From a checkpoint of a small transformer trained on Wikipedia: width 640.
Each number is 500 + 40 x the weight over its row's rms, rounded and kept within 0 to 999. Layers, rows and columns count from 0. Numbers have three digits each. The size before them is the row's rms in percent of the matrix's.

# layer 7 MLP gate, 1728x640, rms 0.032, rows 975-1004, columns 320-479
104:499523525407543480467501527486566527539577454453544482509487473542548497469535456476540552477465514508529486515537511572524577495441466535600458528457466523534530470608520526507510511478430555504454476552462471494491402469494485548508514415574549513533519520506541572482462474434516518526482509528499448443452481509513542431526489535535445443459399492457452504499452488456542512503524491618527488433458506504506528502556531464472452504494533510488456467468453539487479556557503494
103:437545450474532527449474575530505524493462434440505516438470506515541527506499558465474501529437436498471502459503521513523551523539573476457506489540480490569468499485520551481562474526537457459476516558510500500465527504536533616494492537408508493489510473529451454534479427491452568493472521548484523513505530457468455502544505490548485461497514493560494530464502505488484373485550442542491446431437447487428515517513432537559474548488475471513462562542514498505464535516462514
112:426419424534554504527582493543523473461471501467494487534451499482493539482463548482495464474538540458487490477530437501485428554485486518475473567493443583568465460511499566535482470509474508492432559439499509533516462454464461479495476465517581562523477516616556516432564560478596535513465523499515524455549533475503489455501479497526529456516456512424603572455534504570515462514507560530479483476588560506533479482510500472476470569557550528448526516456538539430500458493522463
104:428520516555514562496483529558544462533455503493510542470464520497454483480470519543509535521436439452493444469511500557439477550565527439517430526524562371460521530524478459497477421569506497520464461491512437470444541490492545503565505515481475435526544531473610477463421504514484470512529530502506543464572448475542455472532548488515476457466508511510440532489478556509505529516424475444522573526520460504544490471474537543497506553564473520545515482589552498413473510504556434
103:427553437505473537533413511522473533453433487505508464517461407514436472467411513460518421500468467480486524525453475527499492512525485501466529453504550513520579517506524502532449467542478552501554459505498471501431490552543474496554493469480497471500467555554450507455504446449448454520466534506503546527520553541443495483541502463462489382458446468488451551458578493500481555492584545534493533487536604471457464470493510460556523529505553470469561523513588445483473480395457458
094:552489541544461499533491477537547505493509486502547483482441585481525465533414541518514476498542517524540459532521525496526448452459398538570487445539515517429603455542412525466427530489482452529454537526460526454513541547529486455474463451488484464564532510525555545523509560498473455460528489508519478489492549541554441553516489526456545487490485497562484515462418492573530478485490451511524434477412494405494519472482447500448586495551550519515494501485494525489506446509455616
098:505611472466426574513455497447482461512436557553476537529476503471426554474559508547486479521542494465507488526527483494425544455545478567470453497492521423488549399509476507478493490466539468510452504543519409545491550471513446527541580541554485485526495528474503477460493549508488480502461497479593495468507537528500521447500482535574439535486425469460451537539454521481589465523433540417482487533496551542553501466509454503552522491518528458557454411510473501526562493525480565
099:551444583501521522439530471429489414407496528431533515471563476492579490464529567484448493574506558463499455443525400491445494534516507461580469514511510503505483499507462557572519433500469502521540527487544544562502487519547535498497498488501523467446558519493506525455429472460524534485611506499541514477472475451454464514480443464528495471553495470539540515504472521487524477502470515514466530574447458464484512501550498537449486556556410516592494611443546560459467497463552519
095:462486557532511503500493470511481455568432442472479514473463440595547462522460493470466463442480510494482441506492475478450437564438459449498522481564512472585549454549540493460500497510461489448570452500443543415501433524407479522518489472406510478474528499459541503451465486544507482517519519494443549537528576487538466470438465456446495508480523485485494500441507494523509491536499461542500516436522473550592531511539519518521566544481478549511508524508565457477536493518521538
101:572527528462430518493528565465463460533464488468493501517503514463482437500431562504531515479502502454473517474478455505482520514440554550497433495440609456558512555550509595519450493469521475502521472523419507529448502511466498544519450556526516507504488472512428513457456488512538468511544571503500530502560450456497477469479515529451503573456522548461506485454520526455497450544445470470485484505449418472536505585513525458460545516544558553450447539529487513470533519545531554
099:506483468498408512499491512464555515473543411554424548489461425504400455490540418504519501539571444487537426408522504482489453518599503476525517536513541511483463508527456485539472523443500438487471522550560466491537448440467467467489533518542466491550475548533555532492545513547474482502510478496443436537447509494529465489427531504525508444475529538567512476475452560423463436517589546446489590522513507514455501524505525515531469479507507457468553416526533442567511440423500553
104:481582464488503540526461534462515506517484523517478545484475504559558478467467460530546526414512433552430512473459549491512518519544479492468425554520586595501502505514471467494452508548554437501510458494496437480554531478521484524491428465503543584461456457509576529469494497505460433502500525424521566520529523521533434505478539429460415487518487513427472550513514508575483576528528507557502494463493464458457431543564553516492441483431471470479487473499529541494531426446508491
097:412496509503544476434477524537509527533509498499521490393488458520524555523474477517534407489510557463488513462504512482527467507517528492470492505423484449497499452487457569506482559564467475448442449507481498493552491483488508531497422499495488489500555450550570505445493494512444569507539558448522492524545501410472517446482452535420461393531537474477498539475511522529538563517445473517483540487577421467475553554502501437477467467514525527488466437508567491449511430505462553
099:520590443542531518547538519465524467418574543507503502560497533475424479514480568502494420515511466499478569548599501533471502465533457491507526522497551519479556441515469521534487488500522476489436463478511504490446492479530501505503530522444552475479488455540486526535484559495518467555461436530488467472573460536543511466477542498561598456440537430427471540508523503493519461506498523470505478502531501527545504511475523487536560480486533524536511492469447538523416526502525424
098:543476546541478455494530461523454459420478579546533495458530523520468508547539551540506510480471530464500547493434494490453483503422527478488411524531563463487427509496499546524478490433505465475541453517490486537485524555443469525540503504508525551512484550477428494527517552446540586491482573406493469500491544443468542564572578515565487486433519502522482584532481471523441533505434426469440505436491512516510590535490465490455515537576499545500555476468452534465502578421446509
097:521560425513516450533551429517474497517557520529490458516471476542527477529485558506470528523535544482465536507503525493524490450556494512431537470490476506452559485552412465524520402472535537602365483458551570602548498449534554430519470526501515473502488499617507452463505460517439452551560475453480443503556507551512484505496564503545546470558591447532561534556442522560502482516503542512492554512505503492482532427506543504484541525512540457520563472492451506511447517541474510
094:414528447513510489501475512500489470516587467565546534526501414496463429473470483429505543525416439630478485491458549469523516509522509548501515543431471518549514467471487510533477426514532477505452476533563507489500550466451504534513455468430514504492532569456463490488430494539521444509482484478443467458442508461435462489526493478551508524555495481455475576502540469504486579537509589475521499523555514528506534490501482467469579453575428481552534514456513473492504517539549498
097:411502527503461457534492479499537455552446643529494431440496494467450529546533507463500484540497540548456449512469463514498523494470512455505461483567442541519505528524506519514504503565519502497508466461421484482467554487478496477485478451535516487567479496542511508452516520535529527453500521492553604544589541528513485523550432439479438448404439479494500507466459466531444480453485500470508556514554467466547515552493558512529550537542458595548521588475525475479474481398490467
105:479508470498548537521485464492500454488467528532480485509529521523535464543483485483503513511545512544558397434511464537487560492534523599437409500468478452482586499470456565568503491443525447514471477502504417483397626503475488507545511521458519493503473453470482591493427499523493488512549536456501472455547527538450506587622496498580548515508594520513537543442505493569523430414525529454490539537460551483489544465512563422455408530491552506449504558551506529438551453515447523
096:488450525418535471503455451468527472497492492487487432450451551435436482466501456466470526539392500565487455486593501526552515510482474507521436444487534519565479539544482525502525508530531525492514524506483467492414520489529512453592529514480500464467564487479491511574555465543486474459463519518518486485519534475540499475514408527489466491605474514441507412423559461461524487485536508519452507537540562501512462587465498516496507501542546504469543501511499568524472566454561522
112:440521520547542462556507473515492478520540471490434448439520532558517502550528484494497434488477590481494477550542495551492434493459477500484510505430497526508506625554448471521501484469467537491588510490505459539457518524413514502562516491478523535499554558595490472454513480485620528516504516542490523426444489475558510542495467536520467485431526550507561599478481521509499508501483535462503484395500515477525505521469453520445456573565513512534533508433476534467487440518498487
081:550490557496520520534494447410525439457521486468470470492494510459558471565534470441532492490477491514545465515459495519545479422490513504525433559471505463525471480509517456501475473470465554469450541475524447509532500472528469518532548451502464472493505535473488460517454544454517507474475507620475494533526530484477495572486528454521503502507500460511463500513483483485522491486507537548420508514495553479536478495496560540516455575525473464549499549456523564473440560503498488
103:523456518471436467471521550505501472408462507505513517475524549552526528520459494460474485493535519516580554478461487529463520509509502480504496423515495530577502530601503525537456460468558476545561489546447413556460465468525523560503469525525479482468544489486454458514447461481484594502457546499464427432519501513544469459532570457397535514481467587469476470499490444530490546455492523507494510535495454446559525531522503447487520464546546526477521417487433511497487467495438527
098:521537491531494471481499481510468429534425500492471477476527495515469481580479480539470455505526513416492437485453538517465482550531521539424495424559498462503552455484512453417481505440551456492500548541464502497483615558516435460568605553416501497474512500478528456570560516546472573423524601503572489516532510474450435544418452427481514472500455497549503498545480541514431507467478498525495571485472544444490531506526479564495451516455539524489546477484521477498471442507466549
100:506523523540491514498468449519509533436501450534612540446491439589570435452479464471430500444483494488524403468516507515541486521469518447434473530453553594486522523535446537497515533563529540498522505473558499481437476454508528511592460418433539548562414523527495489504527443478485510462493491458447456493530520503537546440473474484429510487561512473454480550444481517551575531543427544411524547435485466478517452520499558451533482502525486540456559462489396489516478503542481438
089:467531457573539512519511517514455460488499495470534487502469494538519518513510440451517438510482512526450526518522595464480434502531523472472494514556491472484558457497551438536544493439427495482482443432486455548515495536548467500492489501488490534477490584474546539476476578509504550562494404548479506524527594431553519477496508490499518490512492447499518521491556478542548499553533517522449524505427554499510503481509527500525474412537523492495419456428455442478494481546551469
096:430434477433565527533435488506540614529459515499472468556485507450502496509478490515488534470513568502499523501542484473492530543390514546539463496475479486431514476452507491534447523449463524469455537543474484462495540537526488552548449554468481494541494488481558563475580487482543464453542497411483501504518494520550530483536499418465477553532466487529509497504444545548464554574561479542520517568512490429486592519510534507469398545487565519534511562484487450545493485486523439
094:480509496537527457527510472452530563584461486527577440437536539462517462503558490535448529442490556497472493442519523456562472551564542474529472549474542500431557516472525475444532504502505550508487428488525465476558477518427515483454432526457452521520485512494495505479502443517491476463429560516445453529474547500472444455493453483463481447556514463491496547466459491493528539489536490468516491524475543486418460550493509515531477517516492546498478511445410480582481457551499444
104:532515431535454529474501522496544436483515437473573571511519466436522525451459512548492527413507437446479451526544483461602481494517455563427572489491462444556531545567538507543545524443459505516452507550522518479564533418541563492545498518518499490531521561514545529507472496462496512528438527496545421510459501527529476528434490479559467466479478527501548559587445548470463480484554464459542531502513452503527502583500461425486499491479498508531488438544565489500443474496443516
102:558455493521508596478529598472501448484509565465493533499512469484487482477554522497514482481537465496487409552523475539557484466535433570475604470497483482560563548519510530475453480518606548532495529502551511471389518513569546484508484393516471412544536447444482553512516462495493520398522470511559437523457505509557476453535438527497453494506456488503472460467507450465505511514504554518491541499487501496466547483483483472505535436569454528531515444458522528493500482515506534
# layer 7 MLP up, 1728x640, rms 0.0312, rows 975-1003, columns 320-479
105:530451495514482458492495508461535546481498525499456463462518489548598424485460471545562495498514511531481485512463510451492550473509523553531496523537456499427470451466493526489498482562484472505522544519473506548498544512527447554485592506458537520488511522525466439495505551471526511389551517542538480505431479383519498480551485494478494522440484506532586488556490463465528587439480484491447450546453482585581442494560473525549486521567535439520491422482515507511486545544499578
100:484488508510529548470567502471556527426504557483472475556469500454481439497534494515510546476523501525492493561449481437454517490585433429475565486552479480503480486524524481466484506514465625511499509509556449461519522558486490404510493582547504559479554426465513498515575530572498426585505506461545422478546527481522568438498469480427454449513547479471532525474470434539604539519523522543536500478495513490532532504536550465456487439480589498538541466535424529467574481558458519
107:539441464501511501437472557441458524511471555506466533433582488513547455549476453454504443411535471557557502391531520544584454513515486565460484449459494555503416469498525550479562432516522461471517541518514473486555507545522435538485505503476475485558468463440571523523482457530482455535489423556464485471404511528579468523511532514498545568557492511486546452496498417541460489493489563490520539524527501473503531527421528506531509523487494537539537550579505496585452598525458519
102:469528449536465561434504470409522594523433530498509460439469416518508560469489478508453505454528511493456528541474526472465533534470490491465476505592477520446473449441510484499477470466479542438432483432500488545496472538454532512536498526511531541557466452529479535463563474521439457422526448485496520481485522502528533503480518518521487474495505471528495572506503565507530534424477529480418572528467415456432623440554548521507456541456547534507555541493518462516470476542452537
100:487475506561497452552554486567503546484523562443429490514494562453576463477571501507546498535536510542480442574449523572479474442504449510499540588524536543425508538510406451510439523581485493559447478510478490536509462526513547442491469516520534554534480554545545493499527489539465529519508469557518439481462572461534641452496482557484454504556498459469545505471496422533535550489551570490480505478462508443517465484467580457519477422463518362513508511550483505492453439442521436
091:554544459471485453566564528504445526510585501518547472553427462547530510465452506458515486473508539525498461562575493506537574457512507512502534504443529516519457496538532507457517492559487533478411490567513486493483522502514511554504485507413512562468468536532527456472513522424530478454515506530454486520459470444394473556473460457502425519594513495435471473486534484540567526486533536522501465426487444462578473493542483481484531488570481455432496489564499517511501487531454487
100:506529568503473482571544490470490413447471453437490493441494495503517516483445573457484502483489488477445522439440471422485424510502505585411527449510404442479537499468489524610566485490546537498471479477541513526546460503528567446472465482473434515477483549488444538409554489485516513493488477487539469564522572506465517534435485518436480522582493459516480487485538494486500591505506435505507523489483538468488461472564495543468508539480451473526458538523571490473542522574559521
097:495418534508488548412471515431512496453485508464485523475491544495424500490532516537525450532476514495576467447433464538578579515523594506551478544513423584522495483485534423593498501438568494508556569509535517475530554503480527516501601460484552567529567524433469476500536566422485594479457513513507555484517540515568507518529499577462515569499495547516513564490516464556450459503501557428497507478481516511534472546475487489442453536577481520574489504483511523436447532510461478
099:438474464479451425520443522501550460546511479477581546416496488482530497515501504467509471556508516546437484478551539511441519534466511531525459534487505444516525495499506534526486505550485480477483554449413494545464507532495455500527514512398473503461505460505467608507418491566491534503478549458440504511475550510463551438597434478536497420531530401506480501434453469551514477534498572518510501482513458476533466470523468449594511561512515496508499538563491441516578461463502514
101:547478544588449474545528546468448507444510481460463476611528513466480523496491485520497476401509548492432507529498486519588594479509505492439478498482487496517508447551484480556538499492508479491493442524451455495528506492528516539532443625520559535511485496560491550542477505546515529529487423576500454380552478500589455512536531506448549526497558532488462531508505457489481500553472440445500460459483509472559524485539486539393519440509522505452487570447429519491539569435419428
100:449527612491517480497416476452460478606449566556581443482418521492511491460495538485489567477454474453472570462503464502477476511475514476539461495456475615531508479511455612479469492467470539519517452469507519495481469528465461476525460543541473545507437541543523511505482549474540497475463486570484521487550518519536514503477404506522461454540503502419442495481508468474444449539460430484530539471531534474455499441497470537504592555489423481539456496486497435443505503489489461
101:443500465606463455532570484482484522455503490529523476526545468540455489535493444444477555535455514493501512499472482505513501493499515455545507492533537559473484542500458498465523550462512461464501457564465492467486420516463501442465532569564538553435533504467463466464454545500487561468514476541375466508476524556469476552371550516516493614506528503516583505471486507524441477517433503559480474482544491571555443548450474459429537476508428456508481498461489474482487459523527487
097:517515459475519448419375421516501484441560567504453566531514503494553517430514480441475525497523523533511489519530500462509477558444500554491456474504521494493505485468544556512513551508509491503477463543509536548497482495570471500490509512462521492460460468528513527517473538530493551479487492488435514543491474429509508506447468571487453530436535449498529558477481515546497479533532460440502428507546509545473490538507466438512454471525492417470464516510567554479566484486528499
100:511498534461473517481467505524493499453487561560369481447549498485555484561446480547461470459521501468535485501501490479490511439497588466537542469487462503556487549438491502462497514520518484470487504477466511478509525514506514609525434498508508460529489510534570580522410471490473478513542544488465491550499521508575516533552542499476493498487473521484496497457521513482467527512475490498501448473557496509509529479518510452492506548571478546471545482488463523506495468503499522
098:525569549473496519471515586510519478448497558563466528545517488506530515441527532538493490526551545545508523419502488493490512462486513550535466513417513431438518491564481511437494543540460497487430593524553480525427509448489480453504478427442576524553510519472475581481586522524506580481572485524465513523450505501473530470480494459483456503439440454517482523467486469515529489499493540485511517493542579510459587501484490461478492437493482560448477479534495579470505546423464485
102:509494442469466548494451568463510485455523533461497512494536588613485494439599467438565473525532484515523477458473494539491551451460455487517534531501445446480475552540516463478523501561475502506536616456485517553504505567475485552543525500552544511469511538480558575472583472466515495417482503508527517567471536440534502545434520438515519554459540529489543478519499573524523523472509520502495447543493549506474471468504462564532482537473557491500489513489528503515506594479555499
097:545533498447461502479486458479563460485481483540490493514517524455518531498499482498541487504534538473519528459465505446493464443495511567462511566464485475540507482508552411476483540499570500514535484535526472427489480499445527515476523474437471527475484423546536503499488520527431563558495477499489496525522518536549523465568517523426472489546486591513486510527571540461519436528548501491436479521518487465548520578504437488510531554529437482467522504508492494513560508448461484
099:517506521554508463474558401527497572503528459512496519536452523523519478477503492487486508565536528443480565473547532463498540450474449543485554554445539481488504482542477502461456523503514451482445525491513537486448515496542555510496464529459541503560492438479533509508489483412440484442525486524522530531493483547478508544537470533504589580490519528459495436536496471430508502451576524540521470436478577449516484493547429515503507507521454526515541500500525524516496456539476534
106:536523475417487494587568527447466473506468419493456506522490524468521518559582513519451519489450552447470492483533435497463484474568451529488524475494472498497459503451516470540518476446470506438530471499528507442525500466456495596527555491501505502482504479491484523473549560428502556556498497496477420425498463476439453506531460531432518531517472531490466479508515504549525488520521516542501494538465448510533489440511447537416513498509487465570516501485521468510535508478475482
094:522453490489482515502485451525471482508478457465466409407477479520469458498478499505477461545444577494514521502464473549514469485549542503452494490535507568472427487436521519543560467468447482458506434497521639517435512533547519568520528581518571509435501424388459461442480533463430497455530542536513540446527440483508509490484509441498472512552531556467513501463485471498481578529539503465477494532445544539598518551485485501507512527518488550527659475436551549506551487481536551
107:524494519549492493476515519470541499527480504510457434463590585523455460474525541497497512465516526547562476499500540551514491502601612500485564514567492577555460515473537457482501532496469509425514475495519489495463502541539568508477454510526484507458454518472535566585521468471472521455511451515496400508519458471493568448499489443433465476553498447556492451382464460547508529473517453454520447522463493490504470529516524311524508541519507503570566500442480485459479579518557429
088:527488430511531496542466475479497533468478482539476488491497506529451539416506497515509460551558564458512461472509545507482411501580522525500505472501474440498507437523483496515510548445482503465498581484546536508497521494559512465457517454488511501492448546495586516560510557493495505529469478561471408456559521518514574560453507477556492435503555494442593486583475555474512545510517504483467490434526458531488537490529434452463481505504563451509487542468511503542509504444523522
098:491487532466483432555535506489504443511479525477479561520464488497558502533533513447451514534531445475459507504527480444472484460525436500513502525469555425563456500477446484521514537547515442570504482431552434550486494501463523475521571499453463500454451496454484536487454510533434460530447510504493381507445452523510510536518468483640503447572556483486565502522520500492474471552529484558498503453515477534519506553516464432564486530553484440480540501532480488547446537519481492
099:496545470547512479393491571553489526547552479511527489479497439433457461510506418484525556503504554486487463507552539470484454456551533526554520485430519545494451509513528517492507478452465435474442462577491524446489559439594546463430436513442446551531443482463485500480521454467464503471546518490480440534460519573462504509491569457473519557502457565553445535469495484491526440535505439518510527575486429527534460416488440541472546451495461524485503511495464503546476486537502498
104:485491463480430505467375594561563559479460533459551586505555488477486554501515498496507499420459505559545489491486574482467507528533535501467525485489503537522531447446506526452488541501491588525485538446570505453460444498465547597488524466496473557514481535532533453488504535470484515449568519496440534564453525521432542501501505537552498467454619536560461471502499487544576480497496535550474590499492557440563453531515528514515456483485536459558562506402505558462430490432489507
089:406494453581488539466513527486556463478377470448487579549482515475476501533495476457561579489474520531461516518552582528517515511514485505469562519506576480446580480507542518509580528613508496483493441447477506555476526464461463542455538490540540478449573475488504508490475549418453464427542416449481447577502491441489514483496444586514500488485517571512530476490473488526536513609477509480431442538475479508457510577430516505436528509506527477521398468532441544529508481543519493
094:464434526417525527478512448493473494547484482460523486484489544453450530478472477445488528502532498453454465531490462604469512539538507504571521522479499481503495444413562382561569488441492497489529452418481493478565510524534561630518517451513536474571463470484530503455391526488517452529459487472515512520500543469492477520449590518509481509432451511503517452504445524539451534466458489497527536482458451472542512538452528542416421529462513543447520530510576511524540524539483517
098:453485482500496507523477450569470449479483539566491509454441520575527515443481541555499565459529438454525469504531513535575568509502463497548506509551530526534494488485576551515541489457440443528509495476461411472489471478594481495521493508426515408539487466577599509499524539519584518505487515553478567477532436562498568516524502526491473528477495453480484520458508521521545549501474535470414456518536506499482456512467535479499519517553497486418500492441551522462488504569457423
102:466447525529538490478455490468509489420497551564506458547548521566449503475509495561529485510554522566479511502483521521466561507497511526509484536535507640460452499397478503506483492415537489506539503512495451553533469487513463525472544540520520495507488562547533450515464592518582546484509387503478549475500515560447516536546472495511528544497488531520481419445418521558473524478421538530492489489453516479569387509446587592478448496441579461470461553495471511478500453496552501
# layer 7 MLP down (transposed), 1728x640, rms 0.0272, rows 975-1003, columns 320-479
104:451524526559439547508485521481542451496475432535470423488524512535476501470459511570570464450502499465501529454484647447532512417513544474527445517529466518521540515515487522469476523447485467499500470493489483482471569531538458533422511515509522494559502467506503485494468597423446488432585442499393517477477461506536549501516494489515489474457501478432438552531465479512557511472433488455559512496480441503451530486505519537461461518536512551519543528510450509426541488519539536
102:516545522543503510534528527524493578499508521507528544543515471509537467513493579470509499495486494521509565507487490555479505508450478472465494511527557545526571515446495553516594512443448514565516573445504520550517529588504483421554547495459478532496458434479498511413486542450490541519524551433441489484467468507505482474560531499548520521543566505515514487509580524573458512468514511588569524532521540409498484515495480517525506442515464492519482493488543513503473486515506559
108:590456516462593476455551547516475430461567522515561466469545528483541565551460440419493529476561520531448489486440572530532493561441473511499487505503437467475502493479442495406566492452566556498537482574562438491513540512520489468497496444485480513612462489451469553495444531534534462476539467526491472519470482461481448553540557461503513492560468493471405525506494402517551537501574590520536546443500504548432533582476531549548458533485464543528501531503512414554549568481488533
102:536518490472531463562532483439534403538572538450456468494517513561411516460506466495558506484522566502605488588604496494521474516505523479542574478462586547462519548571500509545494504577511524443470501412505557540584487497514515469445496521497527463582519494481499530475566429484475552494497448568527405444553540514497554502504481452445494578516443493560570504488536446555501421485556426505542571530534522611476486515448485441432514520418493490516445496474442558485458555492520522
102:514550462441510463444520596539390485484538523536462507562507476472478529523450441503526470503469479535561444554583513546453549416479612485581488503483484539548443455590456453517506485495522503442539537500496536461460461464449516512510504491526508516552506531486495541482521522473508492551529423491472530471453524506497463518486457486498455519444537470587510465582531554484534542469482482498549579535520500479453455553503430512473468490470534568477427500465501531499479481502488426
093:475511573513467483475457437491566468539456455538478468463522487479456459588477461547603544524583561430454456464515538602449457456477520551460526457527497496479571518452469508536547482498543482534546477452440528477538555484543447490493460434579515515444495525553486501565464597442522462540547468557517512452523516442555498405552545467538502535565509539530434537585480480481563498517580598538457504450531474514418470529470436532463487495499551483497425529430431507490530566559429533
102:464530483412451515446459478493517577457474510572473515466504543420503532520555483450483459518547508528459404469499595451453427445463477504570557503498516524514503451486523490521540511488528497515504489453507494440514473492495492520557528531525456433532474510403530485575562534450528509562456511507548493447550509461483548509490448550546551500557471592528491515468442463479529506479569443505451518527515531495564499545567529535531486543478452493447582494506552486484531499522510529
096:455535513497480440545529507453486456469462437473450498559554565613526482521460417529469497449524545507610513448462488499465438446538467466508484405585387546490454440495439522503517513509503496514519459511548528544470575550507426482454527476487538478463523473427501456555534503475453504399513501512568463552540514456527512442537452452503459493494489482544466451516528508491525527507560447403482448483514533487563460444427432489464501521493496528506511425478490452533549553488531497
098:503564503475549489488431557507413475523490531472454549531478439458445550480498491449529509453557441483559552557458611524470507530584481492485450522486473531545464505516570518484418465505506531485490478512536491545472470468518544490453464486511501520492467534599468483484504486501504468572519522555505526405514457467511409470562495515491465530560413562511555492602477474548545507464465524496456422515573511506514458504495520521444479547538495444442570542458484458456477549473547492
103:463484482524510562412530462544454536536569504475505523506476463474492485537554481529445467538481474498512545476460559507428517442583499488543460497534482522498470570496529466499560514497628514439481522522501432522537508510479539534535505498531495597533598473382486508518487541530561615476556489570419488525447542455523519487518578503492493444461454588505470475462468500513543556519563470478463518527502481493506458483554491476582502521570466525490450533465527554416473435505510547
098:477426521491479531490557490495526462536468429485503527482529481470463492456500499497496501492497547468497417513529511429494522444565499430484486554521528510423495473411508455547521497514507480497499531566566490529515548472507595544518467480513465507441410496466559545555505518500501488571464573534422545533437513538527473492470523498487498526477552508440504481499542454553500523503571532453534501496496476499545463478514515576464527494467509528526589458512497418465474465549453459
099:514524504532496549494472541546494479426530438499449438553504562447512475494472565588400510520431446410461497467554305474477507436506513450457463516464481469417522483529526486474436487491597465552526475498528437448461452514508442497482500544424450514492519415458567465451587485526472485582529424518534543553481537505522482496531523503500525467500467442489442561513481529476530554475550497484484517523525598464490534532449495496568470561507505562485498503540523521462487454613529434
100:466519467486478466502500586495595550532468486531571526480530476583546512526535493500517484443472479507512565508538525461499527522479570492512491556460543479473497482488489513432505495493472492475495512442513499514544501433507506528512511498505530530544530558521534467394502475476512431497428552463401566474478476501444529600493545524513499459507484539458507575523476502538511512474553507491449535527521558531477555462522556573446460515558505535542491491541533500492465494434499494
101:530520450451439533473479460525429544520510527512506522530529496439514514495537497483471466524528443493503544491430426489538522513561557517484577463530522495475477512432509541573464507459477505506480487493556456483481428479467491446480505388416480513473470477497502545436497488492529462463574447498457479538387551467550513523524529466485472550459496559464483436447515442459492546496474513496395508563512487462551568493504515545537497455503558498483478517455573489549536523544474529
100:572494454524521434535565489506441478449456583572580496431573505476469527449444501456456531436504548539441521497480443476517458487500498482479435500476551512558441504522552517480410555493556522521510518500521521421521494482506464446548478440450402500496554504485552484514492564523514494544447555463574506581483503504485494487483477535482522489517507512507463490502463442582502481515502510459564576524541527496456524460585494546437529505454493584544502460464555450493504568358439542
102:433512524565569513514614530491555464491470426537524525492449504482519486450488420490539513490481456512603460501476464509453537510552456511456517460527494486481478486514574537498526473480466545480503446509511438554579548491608621463554488561499567483435481495463522430519418473492524516518464461550546518515543473544511484525510540527469510546506518498447451519494496487580510525560507554519455485483505486560495506566437490519527457493473527530509490477465540545440546530524587545
096:511488513501507492473458539433377431544437510434567448400550490448516538523515509475539497496523502454503512525467555502524502482511535554463499506502459472436518551483531519537443463530465476479507502513480524521521471566547439491513387494517507522535477548464503471504480521440518546529522483528497468479486451521493470490499524455485539476484506470489492535469490517515492542522522510551467501478516521550488542439436635563431472506430463535466505551546515487516448607501534549
101:509518550530595491494603546430487537483494436566428494442450554483483474495484533496502500439537401474519564466492542478576532457578426560571476530474527524503520493452495552464449514494517525496469497470578573470459515476563440460537488501474555503503481533454481452523531495425487484485486474469513536481463502593536519465558501482520498436524515517485557485534508453489558504480439542474439472523493509522515477521549466464492533506524448472498446450470524406586508521488513517
101:509557489549530528481565501435461465509501495489467465529591518445565454529436523490399497594465478441429477438444544523487556532482486508489644492497503468445471475451563463477580466526500540493532500497517447497499525557455411508509468500484524517448497436490509523521541512426561561502557468526447482455505490544448518551496500480548544551528480556538435411447553516528529537517514511525538511478490537479407491447543466486502469545555501516395468450495422518476541427484499439
095:494516494551542504474496469491473518462476583470487478506485431466518458582553546555525471478557531468474505483465609583534462513497476425508485543524499529530467504500507501411443534493417478505475531451472492525528434400529564502529473502594432509562554475507414494443548587538498454514514542499462557525522490505511443460522519544409516491589470555464561509479480481505570502504518522496496524521449473612552517536459552534547446454484462496450492512489518493491471554439444526
108:512572548575599472515463578455434512574511499513502446521556538470499559502481595580513536541498459553543430550504560482545482484508534443480431539530486484458475512444497527535547499481488482539452550511576550381488488512568509479448466510492540395539541553479512496515439491454438527464515483493424490474481522508542513594538534546479474531537533495511501467460553517542510433476541431472577516472526469507464484509561520433479465441535548469578518532534533454505459507494507563
083:510462528467488529482560499454535475563458458428504463524458507508481565485455526521491560508485537512504545540551586546563512525505512505493484574575488507471581408531497485565490541453506444518493480519497511527511455492594417453504443554479597520514472466483503447488508509529489510489535507504568492469515478590557510406539546456471452560484566618526497490453532522435580466524467460501579519493507498486492455448453553435534445521543436460522526517524459595487536459567479523
100:471574515463548534393459487553512454488476503550474476529518487535406518497487464555473505565474501535473459540513378495482514563475510546508451491498485492511496503514524505512554505515459550500529506480546507505475540480507439473510474479465470498529522489620465516532480526538516515456477458491468589502483507508384418523402433493475500535575503485497484434527488477492499535477497480495507489448520474523511414483529537501525607533444596468478475483407544506457498487520488483
100:490470482507488531545455531501484483454564504421467487470430448489484480517523484505428494520499509514460468539418487614524516452492509481602469532535529513521492410465517491511548554460514544574513488517528427475444526500484552482556508555496449482486544487473495457493540516425425439459433494478549481542492453530516546515512445521542495483433522486492540539516511558486580506585512486554564479536550453506453490439471510496500536547520548569495543477469503457509499429471541504
105:539462504512496510531445518534511527437457507483423534483496490510506494543545500499413549521493522490536547431493491535515508497572541489479495526483404518506504458524508546524450499522491552468538554456502479481470503514517505471523400528527500555443490450539530464532542603532511526514581558522505608505473533511473479551502518540519506535451537575484444492474497505557499489448443467496464481482504503462542543526451572511533477525467523416541554562490505480457542526417512544
091:519433489464512427517499546550544467509464519559532459468518444500504487530477497479508497470533523518505434451465578451510500514429527403501446517475437502567474529463466519484530478459497515530536498483470497530476487579459542501534491459496521475467491491538500545463491499489494504499390486501471600545447421516449573533522515487524461506515515490515493426474471508503496489444468492474528522478483427500492441425548467465557407481496496462483551550501520472476519547419417590
090:591476578417526485515477474523456526529532535486463466520513533503553477445482527474445489524506526514518552479506541504528518506499473540495508543505496458468553461494513578476547467469466496620445463450490480442589429554466528465570494559450540518458477470489565535508500417518532501516505437549481517510551426503502411506550491447492475467490441505526455444482495504483470513581477495488573454478464522484485501519529471462514542451551496492502499495502524485466495512535550446
101:498526503482497488572496504575524530513542459465560544546529511473458531496486531544568488501556605497455498486517671467491513483482497504493500419509531494500503513426430447491521550520524494540460460619452459458509529511455531510492543538559605515484416503470475511575501501523474502521477501538497559522483512488468471420472463481442517486523592507496533582418534436560532514504519544500416475494510496527478511516491464500492522452478502554561483537464544558462529449470525525
103:454456503512531475476452529489540414556448550454487538485580505507511483492445489481485479520541477475541535513514429509512481549470480537567498497557474470461526534559553522469506468525468521472571471508541386549505461535593454464492500527534518486506485526474565501482528469583435466507551471451491457493492457485550433429488484485522525427563497512506490526526490406558554499518503514520546522436476497434501494468453470492504511466493522524395527534532426578498515522450508465